Weights of a small transformer language model.
Architecture: LayerNorm before each block, rotary positions.
Each number is 200 + 20 x the weight over its row's rms, rounded and kept within 0 to 999. Layers, rows and columns count from 0. The size before them is the row's rms in percent of the matrix's.

# layer 5 MLP down (transposed), 1024x384, rms 0.023, rows 565-589, columns 0-95
098,192,191,198,206,171,215,168,173,215,214,178,203,208,171,205,202,173,205,174,170,201,218,197,203,193,176,226,188,197,254,203,210,201,169,227,205,193,186,189,207,217,170,199,211,232,196,188,183,165,220,200,194,213,205,200,193,229,204,193,249,204,201,222,184,222,184,197,179,193,187,234,168,223,194,183,216,178,173,190,192,181,201,199,199,203,198,218,218,207,211,159,236,217,195,209,255
104,199,182,250,205,215,192,187,192,198,194,214,254,205,170,229,218,199,210,214,192,211,175,187,207,225,243,188,198,195,218,186,175,181,242,196,200,203,195,182,227,135,175,194,177,219,163,224,205,178,207,211,177,208,170,189,211,199,175,232,199,210,187,200,200,211,220,216,193,189,210,220,172,205,208,205,196,215,197,223,185,175,213,187,179,219,171,217,220,169,159,180,203,163,214,176,207
098,216,202,189,210,179,222,182,183,200,167,215,173,224,182,191,193,188,215,206,192,194,196,219,209,175,191,258,209,196,191,204,197,197,209,192,185,221,193,184,216,201,186,214,188,186,223,233,169,181,215,160,172,194,169,191,217,176,187,219,174,187,241,180,192,181,173,215,205,232,215,201,185,192,196,173,182,215,214,184,182,186,208,165,194,199,221,191,186,235,197,211,213,204,226,179,206
097,189,224,208,185,177,204,179,207,213,210,198,208,190,204,184,194,207,223,192,232,218,190,164,163,208,215,216,188,161,206,191,212,231,171,181,211,199,198,212,220,181,199,199,235,198,176,209,201,192,142,205,186,182,201,200,208,245,226,185,215,183,179,178,199,215,226,213,205,220,214,181,179,186,220,219,178,169,161,202,195,184,207,215,196,224,225,261,189,221,221,188,203,156,207,205,192
100,161,193,191,186,197,216,200,185,199,228,182,213,197,206,200,254,188,173,223,218,191,201,207,180,197,164,232,191,198,222,196,195,178,178,211,197,194,199,180,163,190,198,171,201,226,167,189,191,203,237,216,214,236,195,204,175,223,175,238,161,202,209,181,172,220,150,220,220,206,201,189,196,198,260,200,176,212,223,207,191,169,220,181,203,216,198,220,233,193,174,217,196,220,202,201,189
097,206,204,191,198,194,172,205,175,195,239,187,186,206,208,213,207,180,193,203,194,238,208,209,197,193,216,232,207,203,161,196,237,189,225,190,222,192,202,183,208,196,204,211,191,216,208,187,163,192,191,192,237,173,208,210,203,217,216,217,176,204,199,232,213,174,218,171,233,209,212,203,177,182,229,195,195,194,192,188,202,197,207,194,217,197,183,204,228,221,230,236,200,182,179,192,173
098,221,222,217,215,192,195,230,209,182,219,196,226,205,178,212,201,196,194,213,182,195,197,185,202,208,160,197,180,231,198,235,232,222,199,205,218,197,203,208,215,203,169,182,197,194,201,178,189,207,169,153,240,180,248,182,199,189,183,221,205,173,178,177,152,179,205,199,212,183,208,224,202,228,202,214,153,222,195,180,175,186,216,202,211,181,204,204,164,208,226,201,216,218,200,228,245
103,259,213,235,220,177,185,182,188,218,230,156,191,196,230,216,190,201,194,190,213,170,223,190,185,217,209,243,211,222,241,194,191,222,209,212,180,196,189,217,192,219,189,192,210,184,226,242,198,182,173,201,239,263,221,193,188,183,219,238,206,231,194,195,174,195,196,211,239,220,176,191,214,194,192,177,207,211,182,195,201,218,182,225,193,193,182,213,202,182,215,242,217,223,201,226,214
104,173,251,165,206,221,181,189,202,240,196,194,205,205,163,209,201,156,242,214,198,141,211,198,190,200,174,192,159,160,215,177,240,218,193,203,216,187,203,196,191,199,231,179,212,215,166,235,183,199,247,185,210,196,192,242,212,198,180,161,174,207,196,210,193,167,205,190,205,207,218,191,206,214,195,200,220,200,227,187,185,181,194,179,200,197,206,179,199,206,211,230,177,203,167,239,203
103,192,229,187,223,168,151,203,205,176,220,181,177,187,142,179,212,177,237,188,207,224,205,197,168,172,270,208,178,210,193,195,168,204,187,233,214,206,180,184,221,202,191,211,192,236,211,212,171,184,225,203,187,161,163,163,185,223,193,201,216,181,212,228,204,170,196,205,215,220,200,229,206,222,183,193,164,196,222,185,211,179,229,216,174,181,162,200,206,191,237,192,215,194,211,214,192
101,150,213,205,213,214,165,223,207,194,242,235,229,216,248,182,209,222,180,218,187,197,189,201,227,227,199,179,227,214,208,168,248,208,211,205,172,202,223,198,210,204,192,212,203,189,216,204,190,202,194,229,190,168,221,215,189,216,189,226,179,236,220,232,178,225,207,200,203,211,221,207,187,195,214,193,209,164,187,227,219,215,194,164,208,190,195,193,171,174,188,214,200,221,173,222,190
113,221,159,219,189,184,193,211,198,196,212,181,217,201,189,194,191,234,223,196,189,236,207,202,185,215,218,179,176,157,214,200,180,217,164,221,189,202,223,205,214,183,202,213,214,195,191,193,186,178,207,175,205,204,176,199,206,207,209,209,183,187,166,200,194,182,220,187,250,203,231,249,214,198,188,181,206,190,190,209,190,193,210,189,201,216,182,218,219,200,200,173,230,183,183,214,168
098,192,145,172,229,230,203,188,186,234,212,189,210,178,201,187,188,212,202,204,200,212,200,181,185,201,244,198,204,212,165,188,220,191,198,205,203,210,213,199,204,220,192,211,168,217,198,210,196,220,164,191,237,206,213,207,196,170,223,203,198,165,204,187,186,207,195,220,171,200,214,220,212,211,167,201,180,155,193,201,180,220,222,227,188,195,175,187,205,208,211,210,178,228,172,175,173
102,208,197,180,205,173,237,224,218,238,185,174,203,179,226,185,188,207,173,214,201,170,195,207,221,209,212,218,164,203,198,228,169,210,211,220,222,203,205,205,167,202,183,221,231,204,192,202,224,192,199,198,211,222,181,204,240,210,198,211,218,211,203,188,170,213,192,184,191,225,185,200,241,188,222,193,202,214,148,184,191,197,216,208,197,205,227,202,206,210,220,218,216,209,246,203,188
100,206,214,206,183,198,220,227,182,227,223,213,199,220,221,179,201,187,194,201,199,190,214,221,222,233,219,217,176,220,157,208,240,231,213,192,208,177,142,219,215,208,179,184,186,210,178,190,207,197,201,227,218,195,179,216,236,182,218,233,201,195,200,192,180,214,179,202,188,194,197,228,220,190,185,188,198,226,215,189,210,204,230,167,181,174,218,189,236,156,197,245,193,225,193,235,222
099,214,168,185,210,172,219,208,188,202,195,177,159,225,216,189,199,212,185,206,210,184,163,201,215,208,201,169,191,208,229,204,214,213,232,203,194,142,173,183,190,229,240,187,211,191,217,219,207,208,189,216,174,202,175,163,189,177,155,201,214,224,181,173,203,184,181,184,167,151,208,231,169,212,209,186,212,220,186,206,200,196,260,184,202,199,204,221,200,203,170,232,166,194,180,230,218
098,194,216,170,188,219,187,176,194,218,212,206,203,195,196,175,206,220,206,181,173,205,206,207,222,187,194,224,148,187,204,202,221,249,189,183,190,215,223,190,212,204,202,196,206,224,208,191,199,203,167,175,192,189,201,175,174,181,202,217,186,180,204,206,194,240,184,206,192,200,238,187,190,191,211,196,173,155,188,244,197,183,201,231,180,217,246,220,183,167,181,212,204,178,210,210,195
096,205,223,211,211,234,193,201,227,199,207,208,221,174,197,185,219,202,204,187,179,227,217,161,193,214,188,208,179,223,209,228,186,217,189,203,182,229,204,193,211,194,191,192,180,205,186,205,207,211,213,215,161,190,243,174,237,201,193,222,197,185,164,212,208,182,244,226,208,195,192,208,221,197,192,203,232,197,188,196,180,200,176,166,186,143,187,223,219,193,184,195,205,198,191,186,212
103,176,191,165,205,212,195,215,218,194,230,204,196,183,194,165,197,185,193,179,233,200,189,199,205,211,233,204,229,201,215,210,200,196,250,187,203,186,200,185,221,203,223,197,169,170,210,173,171,213,190,199,220,189,199,203,194,189,203,219,197,237,238,245,202,196,223,201,211,184,240,191,195,162,223,209,210,186,203,186,175,202,199,209,189,202,241,197,178,201,201,207,201,191,193,210,191
101,195,181,222,198,179,147,226,177,214,207,218,212,188,202,224,202,191,231,193,220,196,194,204,217,217,178,206,192,193,197,185,186,195,204,197,229,177,166,195,210,193,245,221,191,212,187,230,178,216,195,201,212,194,147,184,212,192,217,185,190,198,197,206,210,216,209,221,192,207,214,235,207,212,191,169,203,216,227,153,177,223,205,157,195,213,209,191,192,185,198,179,186,184,177,206,188
101,189,209,192,241,178,194,189,187,172,195,192,256,201,184,181,227,205,217,194,208,183,172,177,195,180,200,197,178,218,208,203,210,221,205,180,226,182,175,164,180,188,224,213,180,176,183,197,177,205,165,170,188,197,187,167,221,171,218,207,240,204,193,200,169,194,227,196,181,203,191,182,192,199,195,157,166,176,214,233,182,207,188,185,205,226,240,192,198,198,168,175,177,211,224,205,222
096,190,231,202,220,203,147,204,198,237,194,164,179,218,176,171,198,188,211,224,183,214,192,186,185,184,209,231,185,162,214,199,207,179,218,205,180,231,205,217,204,181,199,194,187,226,187,186,178,211,212,202,174,201,161,221,189,213,191,171,192,187,204,189,207,201,196,245,200,190,206,222,218,143,208,226,237,197,200,209,191,173,198,204,210,200,229,198,188,205,209,231,189,193,204,215,201
101,183,222,187,187,174,155,181,202,202,215,220,220,205,212,208,173,194,226,190,201,179,206,207,187,173,190,167,209,159,209,191,221,214,198,200,192,211,179,212,225,184,214,238,196,166,182,182,206,177,228,253,211,157,210,185,195,224,171,186,188,164,195,188,210,159,191,213,175,196,203,160,214,180,188,195,186,184,176,188,205,181,186,220,212,175,185,214,240,191,181,186,226,211,209,219,203
090,197,216,217,192,206,187,192,216,170,201,209,221,197,189,206,179,147,225,226,225,208,196,219,141,202,185,188,178,196,150,184,188,188,217,186,168,172,177,203,174,163,189,223,224,210,226,203,180,178,211,217,203,186,196,192,198,216,219,169,221,199,203,185,188,201,193,218,185,195,210,234,200,202,192,201,220,231,200,222,229,195,183,216,223,199,207,204,211,211,213,209,200,205,187,220,208
098,226,175,205,188,194,192,174,186,192,184,205,171,215,155,168,179,187,208,222,155,176,218,183,176,176,216,231,182,212,202,191,199,213,205,162,196,197,201,207,195,201,168,203,261,178,213,200,215,199,186,189,208,199,204,199,195,224,199,196,205,215,188,195,170,199,186,202,191,207,221,210,202,206,192,165,190,206,205,176,184,214,215,210,226,212,223,243,212,192,188,197,209,186,213,179,162
# layer 5 MLP gate, 1024x384, rms 0.0287, rows 566-589, columns 0-95
106,207,198,185,198,202,151,211,171,195,202,193,199,217,193,171,227,170,182,185,209,205,247,190,181,171,236,170,202,196,195,184,203,200,230,217,195,190,183,239,180,214,204,151,176,198,217,183,205,210,196,185,208,191,195,213,219,225,177,210,173,218,185,203,186,187,179,202,172,190,209,196,197,181,226,193,192,178,182,216,231,179,197,231,199,181,199,207,194,215,176,189,229,188,159,176,190
104,192,201,201,198,197,188,220,230,184,222,243,219,216,232,212,224,167,186,204,193,202,186,183,205,177,158,145,192,210,205,217,199,229,249,200,190,195,212,218,179,222,219,206,191,233,239,201,168,205,190,186,206,181,194,218,220,201,175,204,182,232,210,215,194,204,198,212,221,211,190,222,189,197,182,185,180,188,214,207,177,209,177,215,210,178,215,198,223,186,215,208,214,200,179,195,197
096,195,165,230,186,177,179,197,232,221,200,224,187,176,244,189,175,203,205,172,176,220,256,166,168,183,192,195,199,198,189,172,179,192,164,184,191,192,184,227,163,187,201,196,209,200,209,223,194,186,209,224,241,192,221,198,200,184,171,204,192,219,204,167,209,198,194,197,192,235,210,204,209,174,224,222,187,226,201,182,194,228,226,215,189,198,177,214,176,209,169,224,175,171,204,188,212
097,214,191,229,222,182,229,193,210,183,172,181,204,210,196,204,215,179,220,199,152,186,244,170,221,157,175,199,185,166,230,206,189,208,220,169,171,232,189,201,209,224,197,236,194,144,223,172,197,207,208,198,166,179,213,206,221,215,182,183,228,213,232,201,184,189,200,172,223,220,190,218,154,195,204,187,211,208,208,184,190,168,192,156,193,216,206,182,203,201,189,188,206,206,212,150,217
104,217,210,191,156,228,197,233,182,228,186,172,158,219,215,234,199,207,204,207,182,222,218,200,202,225,211,210,196,201,183,211,219,244,221,220,229,168,200,189,193,215,199,196,161,194,219,206,207,189,195,188,180,186,219,185,162,172,196,214,206,202,204,197,191,222,224,170,186,185,212,167,185,222,208,215,213,212,208,227,226,210,219,185,173,188,185,197,199,212,208,220,237,163,165,177,191
095,171,230,208,221,198,184,201,227,243,181,187,200,208,193,188,236,175,202,206,204,207,202,200,206,225,207,176,212,222,216,211,162,190,194,196,178,204,173,218,244,184,191,193,218,185,201,225,189,181,195,158,194,225,238,211,237,174,206,215,193,171,169,201,195,189,202,132,241,191,203,191,207,183,189,184,222,240,184,190,211,172,226,196,211,182,204,192,157,226,200,203,200,212,186,232,184
105,169,189,213,216,223,227,255,178,218,205,189,169,178,211,193,199,175,183,195,240,237,200,197,198,184,228,235,205,187,172,172,188,194,238,200,242,194,218,228,193,197,217,223,235,203,197,205,202,172,175,177,201,233,187,214,186,172,222,208,200,207,162,174,171,232,196,198,229,204,199,202,173,223,222,225,227,181,181,221,248,198,193,212,211,178,172,190,193,188,176,183,194,223,190,214,235
104,179,191,182,195,219,187,219,219,214,237,183,171,193,210,189,187,189,199,227,181,217,200,183,199,194,210,206,173,206,216,184,184,170,213,148,208,174,175,204,231,234,214,225,182,213,175,230,209,212,209,205,173,172,196,164,172,205,184,232,217,198,236,201,205,214,231,178,222,238,239,225,172,199,212,209,219,192,200,232,190,192,213,209,184,161,182,189,221,230,209,195,234,211,200,183,202
107,192,224,181,210,186,189,224,222,234,181,245,237,235,219,211,162,198,201,229,192,208,207,216,212,201,171,178,210,181,211,212,176,188,188,198,190,182,229,212,201,218,173,196,194,173,213,196,209,181,193,215,188,213,207,178,157,209,172,210,174,213,197,201,214,246,215,176,172,217,223,165,235,210,171,227,225,205,191,210,186,219,241,176,194,176,210,190,228,194,200,215,175,204,184,207,209
101,179,225,239,214,204,190,199,206,184,211,211,219,177,201,208,182,192,184,223,206,218,234,195,178,210,193,182,213,172,218,210,214,224,202,230,190,207,223,201,167,224,173,221,214,208,200,192,180,181,206,175,209,189,208,220,182,179,206,237,169,211,194,206,177,208,200,195,228,194,233,208,222,162,187,172,206,186,190,201,204,200,211,174,213,186,174,169,206,170,193,191,195,216,210,228,172
117,206,216,191,222,200,195,219,219,217,216,221,205,198,215,215,171,191,210,203,203,224,212,181,205,169,170,210,223,193,195,209,194,213,254,196,223,192,206,185,172,197,187,194,187,164,203,223,199,198,189,200,204,220,202,212,208,233,193,206,213,206,186,191,203,170,189,227,182,207,186,210,202,185,207,214,220,177,176,199,183,226,200,211,197,188,169,225,218,212,206,186,184,201,157,171,174
092,186,201,221,194,186,203,187,191,183,176,211,160,196,200,206,219,184,220,181,186,204,174,222,187,226,212,212,213,194,177,162,166,217,234,192,215,209,220,201,204,196,173,208,188,214,232,208,234,184,209,194,209,224,157,215,197,156,206,201,176,236,200,176,216,178,199,202,224,212,219,153,208,194,189,226,223,204,201,225,176,193,228,206,176,206,190,202,190,227,213,189,207,213,191,215,192
104,184,181,199,177,211,197,199,245,240,200,166,199,201,209,229,162,201,183,210,209,194,195,166,215,178,196,196,232,195,169,213,225,187,189,183,180,198,155,178,225,228,213,181,186,201,184,175,130,174,183,227,202,213,196,187,192,213,193,213,180,221,199,178,227,221,223,182,221,227,201,245,202,235,187,199,202,204,201,168,216,195,182,188,210,190,234,189,175,229,175,187,205,169,189,176,196
098,191,194,193,226,207,205,207,196,224,190,194,214,196,171,204,193,196,242,205,180,182,207,183,174,189,217,172,193,213,186,187,191,192,203,161,187,173,164,206,194,202,170,189,201,201,172,207,187,207,165,178,183,205,173,220,177,209,227,208,237,192,167,187,207,225,170,209,214,212,228,202,205,186,207,173,179,155,183,204,207,176,202,208,217,183,214,221,194,195,221,197,216,211,191,214,190
089,225,174,173,205,196,208,214,222,225,220,198,195,231,216,215,171,230,196,212,219,203,202,219,197,187,212,184,211,240,177,174,200,192,230,200,206,208,167,197,214,201,232,201,184,216,223,194,196,203,189,226,185,148,201,187,203,211,172,184,212,233,187,192,199,205,207,146,189,172,236,198,203,200,204,184,179,210,189,217,223,184,242,203,205,188,213,220,219,199,189,194,187,181,207,202,210
096,231,221,231,193,220,171,190,181,196,233,188,199,197,222,227,185,188,176,179,196,178,173,181,233,189,236,180,232,191,224,204,221,232,230,197,220,178,217,156,201,186,202,209,207,216,251,191,172,212,209,230,173,178,210,205,192,231,199,197,183,208,218,203,218,182,209,185,179,162,204,206,215,192,218,219,189,215,225,175,187,163,184,173,219,210,194,205,207,218,217,185,204,190,211,214,169
095,204,220,256,231,183,196,235,183,219,186,183,202,222,219,204,226,193,211,160,180,196,168,195,187,223,210,203,220,184,191,209,183,212,169,210,230,180,194,175,210,206,215,188,227,215,230,229,228,201,187,192,216,201,178,202,154,189,201,181,183,203,174,190,188,226,230,179,220,226,218,207,188,169,207,212,228,208,176,183,210,201,194,190,191,186,159,191,230,210,209,237,207,205,205,214,178
100,166,231,201,208,203,192,160,191,218,235,162,208,177,236,217,230,164,168,200,185,190,195,215,213,192,225,215,189,218,157,204,184,206,190,214,209,245,178,197,189,204,214,147,172,191,204,200,193,173,221,213,188,247,208,184,172,207,210,209,195,201,200,231,225,228,207,238,184,196,189,210,201,159,211,201,221,210,191,180,217,225,180,194,220,196,227,219,209,173,177,194,179,173,212,216,216
101,199,181,171,204,215,193,210,204,189,169,202,167,187,192,191,193,248,199,230,204,224,229,215,193,159,169,195,201,168,206,198,219,217,199,206,195,239,208,200,182,198,173,194,180,225,229,185,228,192,181,201,197,184,222,176,223,191,195,206,160,225,192,194,198,192,220,176,215,198,193,180,214,188,199,195,159,182,204,209,199,173,210,251,200,211,165,218,250,179,193,227,172,182,192,202,192
100,237,213,181,192,189,199,176,195,197,220,202,180,240,170,225,243,190,198,229,215,214,194,163,214,201,225,199,173,213,192,217,197,240,190,163,225,176,190,198,183,221,223,183,209,210,189,178,227,169,176,186,231,198,180,177,192,234,177,217,179,194,187,193,200,197,218,212,175,224,189,213,180,225,193,210,182,182,178,195,196,242,215,161,214,183,179,217,263,166,176,224,175,173,202,176,142
093,198,205,192,227,205,195,192,187,208,192,211,180,199,198,204,213,190,194,189,201,198,197,200,204,174,198,181,187,221,207,209,221,192,221,180,191,183,209,203,165,240,171,155,201,222,219,195,221,178,181,196,222,196,212,207,216,179,187,207,191,227,207,200,190,217,192,192,230,188,237,164,216,218,184,174,178,195,229,205,197,190,194,240,209,208,222,229,196,205,197,195,200,218,171,197,190
100,162,178,197,218,169,217,212,179,215,192,198,220,194,167,227,214,185,210,189,195,242,185,198,184,177,214,212,222,200,198,165,189,229,199,205,171,236,195,217,243,226,185,200,196,170,205,205,222,170,246,168,185,203,211,221,222,199,186,192,212,182,160,186,232,170,190,203,156,212,178,201,219,187,202,201,202,188,174,156,190,224,212,198,201,199,189,245,202,197,210,197,191,185,211,217,197
085,177,191,203,205,213,200,210,204,214,221,211,221,210,193,240,203,223,204,195,189,186,199,179,195,219,193,212,232,189,183,200,180,206,180,196,215,198,247,196,197,164,187,201,172,183,175,207,210,203,234,233,183,250,200,220,174,227,206,199,197,197,239,203,214,228,167,209,217,237,213,187,181,157,207,184,203,189,209,174,208,210,190,205,213,158,190,237,197,179,204,200,183,210,170,189,201
096,189,232,189,198,176,206,207,199,221,231,188,219,214,161,169,192,173,239,193,197,196,243,170,192,201,194,195,209,214,217,199,213,195,202,162,216,169,207,184,200,231,215,216,218,212,192,207,196,181,224,184,206,209,201,195,174,234,205,154,211,211,204,228,193,143,214,200,183,171,204,201,212,222,217,212,152,162,162,185,181,202,178,216,202,146,205,227,202,203,216,214,200,167,197,188,191
# layer 5 MLP up, 1024x384, rms 0.0273, rows 566-589, columns 0-95
105,200,204,227,200,197,198,197,175,217,196,194,231,231,178,178,198,234,225,215,184,208,197,222,189,185,186,183,207,184,229,214,194,209,148,216,233,199,194,198,208,222,200,178,240,213,168,206,185,217,205,199,218,200,205,152,181,217,177,206,202,190,195,185,209,180,220,200,177,227,202,206,185,245,186,171,194,176,217,186,203,225,199,229,195,179,220,187,173,211,211,219,230,225,174,215,215
107,223,200,203,216,210,239,219,170,203,196,189,168,188,236,194,198,197,221,205,202,184,218,213,207,164,212,214,215,196,217,186,189,205,192,195,179,180,189,173,193,189,182,172,201,200,222,189,170,187,215,196,242,228,193,203,192,209,253,188,209,194,212,146,202,193,183,155,212,184,203,192,189,219,187,209,203,198,208,196,222,207,199,186,212,200,196,160,191,219,161,178,163,190,218,205,224
098,178,171,192,179,205,226,172,198,170,181,220,210,223,192,178,177,224,233,185,165,198,182,190,216,163,192,152,170,178,198,211,197,241,200,186,227,180,236,190,207,233,204,164,208,214,181,163,206,215,196,221,165,187,157,173,209,198,199,177,226,206,233,178,179,222,196,174,209,228,205,202,164,183,197,196,197,175,180,181,241,226,215,162,191,233,214,206,210,190,199,169,187,228,201,204,184
098,233,190,174,194,232,216,182,189,183,194,198,193,191,227,205,187,189,193,219,211,180,169,189,203,202,203,184,219,232,197,198,236,205,182,197,196,187,207,180,212,175,198,205,191,167,192,192,177,188,202,211,207,186,178,185,227,204,200,189,188,191,204,208,198,214,219,208,180,211,206,218,247,202,204,226,180,227,182,190,218,191,204,206,207,202,214,201,185,222,241,230,217,221,171,197,209
102,184,205,215,166,200,219,212,232,179,223,191,185,213,186,183,197,193,248,167,193,210,217,192,200,221,247,194,195,186,208,220,193,184,227,208,223,175,249,175,189,168,176,196,194,253,176,195,199,212,152,214,184,205,205,220,194,198,147,199,210,213,177,183,184,212,177,193,200,206,258,185,182,186,234,223,190,175,179,206,200,165,198,201,215,215,161,201,196,195,213,243,208,195,191,218,181
098,219,204,173,165,238,189,167,198,188,196,203,220,192,191,213,179,172,180,160,224,192,187,188,170,183,232,210,203,183,220,201,178,244,210,197,188,205,206,194,178,243,169,206,206,160,210,198,222,193,211,210,190,186,209,230,207,199,200,196,216,189,198,216,195,197,179,203,209,218,225,247,191,185,203,179,172,187,169,229,215,231,212,207,177,213,175,190,214,175,157,226,224,182,159,214,209
103,240,190,211,185,169,206,216,190,187,211,170,174,222,213,181,218,232,215,192,186,204,199,194,203,152,186,192,223,207,189,178,210,220,185,196,187,199,183,190,208,197,230,188,234,172,195,203,196,181,181,192,161,205,194,237,202,173,172,183,221,187,197,203,175,223,222,177,210,213,174,222,225,210,225,182,200,201,191,183,212,196,224,170,173,211,219,206,192,196,197,234,203,222,190,192,189
103,216,194,152,179,181,191,171,162,196,206,215,207,227,195,239,213,198,217,180,221,220,215,208,215,205,212,214,205,193,180,178,198,215,195,188,185,158,215,192,186,224,194,168,219,214,229,163,215,218,172,176,219,227,211,227,210,186,207,193,192,223,201,218,168,243,221,180,208,188,240,220,188,224,241,178,202,191,201,214,214,191,209,238,187,192,195,199,191,203,166,203,177,206,147,212,237
106,196,226,206,205,178,190,244,195,214,211,244,204,163,190,198,219,199,218,199,212,227,197,194,207,179,206,179,177,189,180,194,200,189,229,205,199,202,207,197,239,196,172,247,218,253,235,178,219,201,180,189,199,221,208,203,228,215,165,145,207,194,208,226,178,185,234,211,207,189,208,187,193,208,184,202,219,196,217,175,176,188,209,186,170,160,198,174,227,246,194,171,201,224,225,198,172
100,210,208,224,230,203,171,174,206,199,178,175,198,228,189,217,204,183,178,211,196,211,183,246,225,200,207,194,163,171,210,191,175,185,222,187,245,215,223,211,192,198,210,215,193,182,216,201,187,207,198,187,255,211,211,169,194,212,209,226,187,185,186,222,205,215,186,178,208,224,219,177,176,168,193,187,230,190,212,195,202,230,211,206,213,207,207,214,213,174,213,162,221,222,213,218,190
114,206,233,219,215,203,219,212,182,199,223,200,186,200,230,201,190,185,190,207,185,206,185,231,205,188,184,207,185,197,195,199,204,207,212,172,220,171,207,175,179,206,191,145,168,205,240,154,205,209,189,208,181,200,192,221,215,242,203,220,202,210,173,209,178,161,180,219,209,206,218,224,191,196,180,173,202,215,210,193,156,194,176,179,177,217,227,214,224,187,179,217,175,226,193,206,199
094,225,224,235,191,221,208,217,223,206,204,203,219,185,191,153,187,240,222,189,201,201,252,204,183,180,212,197,198,192,207,197,227,229,162,177,183,195,225,222,208,207,194,207,207,193,204,192,224,170,189,211,179,213,216,192,204,207,179,227,197,210,155,202,219,192,183,181,207,182,215,193,183,220,218,191,175,227,230,185,204,210,180,214,186,200,236,218,205,214,201,214,250,199,236,177,180
102,172,181,232,183,173,186,193,179,191,230,186,242,198,211,162,225,222,216,227,206,204,207,217,221,203,199,226,152,225,165,197,196,199,210,205,196,195,191,189,210,225,182,220,198,183,203,203,181,188,202,182,217,196,201,191,180,199,210,206,188,200,213,209,192,198,215,189,223,165,177,221,233,190,242,212,239,191,233,185,187,192,234,202,187,217,187,193,184,180,213,219,182,175,198,197,170
096,248,151,257,220,205,241,205,198,221,201,197,224,223,167,214,199,214,243,211,201,247,201,186,170,162,188,206,246,192,195,231,218,201,178,194,209,148,214,196,187,181,169,191,221,194,209,207,195,229,219,182,151,224,192,220,200,198,211,202,189,222,218,208,208,202,187,181,202,241,232,198,183,246,189,176,217,181,220,169,211,180,187,169,219,201,206,178,169,214,193,191,216,226,217,187,223
096,237,215,163,200,169,223,232,191,183,182,230,214,218,203,199,194,188,210,185,184,198,209,224,206,204,189,198,201,208,248,197,193,225,188,194,174,176,180,189,183,207,220,246,229,180,190,205,203,194,195,161,185,177,191,196,165,214,198,217,224,215,205,193,171,203,191,202,177,187,166,214,186,199,220,202,191,193,178,191,187,166,183,172,179,188,208,224,233,176,184,256,200,211,197,204,209
098,186,238,181,200,184,215,199,222,213,223,221,200,181,203,214,225,214,230,191,192,170,226,191,226,201,214,175,192,207,213,214,171,218,193,176,227,198,214,250,216,237,182,197,169,225,193,161,215,196,237,173,229,218,163,181,217,198,162,210,207,184,170,222,183,182,202,191,190,224,202,218,214,211,216,207,188,189,201,190,192,236,214,205,211,205,192,204,197,200,245,209,189,205,203,244,206
095,179,211,205,223,182,215,196,224,213,176,214,182,215,216,185,180,186,230,219,207,205,195,153,199,176,202,197,198,208,178,188,185,212,238,207,197,172,209,212,216,232,193,175,187,186,219,225,193,194,204,173,216,189,207,205,186,214,215,200,193,219,209,196,205,220,191,189,185,182,183,188,207,221,197,191,220,214,206,218,223,221,200,210,191,180,210,185,175,177,184,185,233,195,198,189,178
101,174,154,209,206,183,185,170,199,222,187,176,206,184,198,184,189,183,231,182,202,203,209,177,208,181,214,176,214,183,197,208,222,162,144,206,201,202,224,208,233,186,209,228,195,195,195,208,198,196,211,183,193,185,178,188,190,225,201,185,242,210,171,186,205,209,224,218,189,174,218,186,196,187,180,173,165,147,228,202,202,204,180,200,198,224,173,213,196,224,193,231,192,192,208,193,182
100,224,218,227,179,201,221,182,193,196,188,233,231,211,190,150,200,235,205,197,230,208,203,172,251,188,213,235,191,212,169,195,197,192,213,192,222,210,246,196,196,184,204,199,185,224,194,219,225,215,199,196,175,198,174,182,197,188,194,220,221,195,180,194,185,150,187,207,204,231,192,202,209,195,201,169,215,169,221,186,202,163,162,207,221,205,194,185,179,173,212,200,191,186,185,213,198
104,232,233,190,225,187,186,180,190,235,208,216,201,206,175,206,208,199,206,210,190,208,197,216,188,172,216,195,170,236,203,184,213,192,186,200,173,158,172,197,212,187,201,215,215,205,211,216,191,199,216,206,182,183,228,194,184,210,212,158,218,239,179,228,157,191,215,208,164,183,196,229,156,220,185,200,209,191,200,193,177,218,185,199,153,169,204,200,176,219,192,220,196,171,203,176,197
097,207,245,184,227,172,178,220,163,257,200,200,181,194,179,227,201,162,153,232,191,217,185,198,216,210,218,185,182,213,223,190,165,206,188,187,161,185,185,231,189,201,207,200,240,211,185,202,191,186,172,203,220,204,195,200,192,182,204,201,184,168,214,205,208,198,194,184,178,216,212,223,187,206,192,183,197,186,199,215,205,176,232,209,192,197,182,231,223,186,193,188,154,199,191,213,201
100,201,164,195,187,203,204,198,179,206,167,218,203,236,179,169,179,181,205,227,224,212,184,176,236,228,200,183,197,190,191,213,194,189,198,229,193,224,164,185,226,233,124,185,199,236,179,201,222,204,207,195,188,211,219,237,206,206,205,220,215,202,218,213,221,179,200,215,189,181,155,202,204,208,179,217,216,181,178,215,187,201,199,187,214,220,182,189,186,178,212,211,188,161,210,205,187
089,231,181,174,191,210,206,204,191,213,210,197,236,227,202,210,195,213,221,193,204,197,153,228,206,169,199,193,213,207,215,185,189,179,181,215,211,186,204,154,196,180,176,195,155,183,208,164,220,225,216,193,187,235,251,190,238,199,163,200,185,223,220,207,232,215,206,193,196,211,212,173,184,198,205,249,226,184,184,158,200,204,206,190,207,177,232,184,174,164,218,212,196,199,190,238,181
095,156,197,212,198,189,208,170,209,202,188,216,222,188,212,178,201,195,210,192,218,208,252,211,225,161,230,213,208,217,174,198,219,223,222,206,244,191,219,222,192,183,181,179,187,214,213,179,213,224,212,175,204,221,196,189,205,247,181,172,207,200,181,217,176,179,237,202,223,232,209,182,186,187,184,209,173,187,203,198,200,155,193,163,202,235,224,170,191,196,187,225,203,196,178,162,200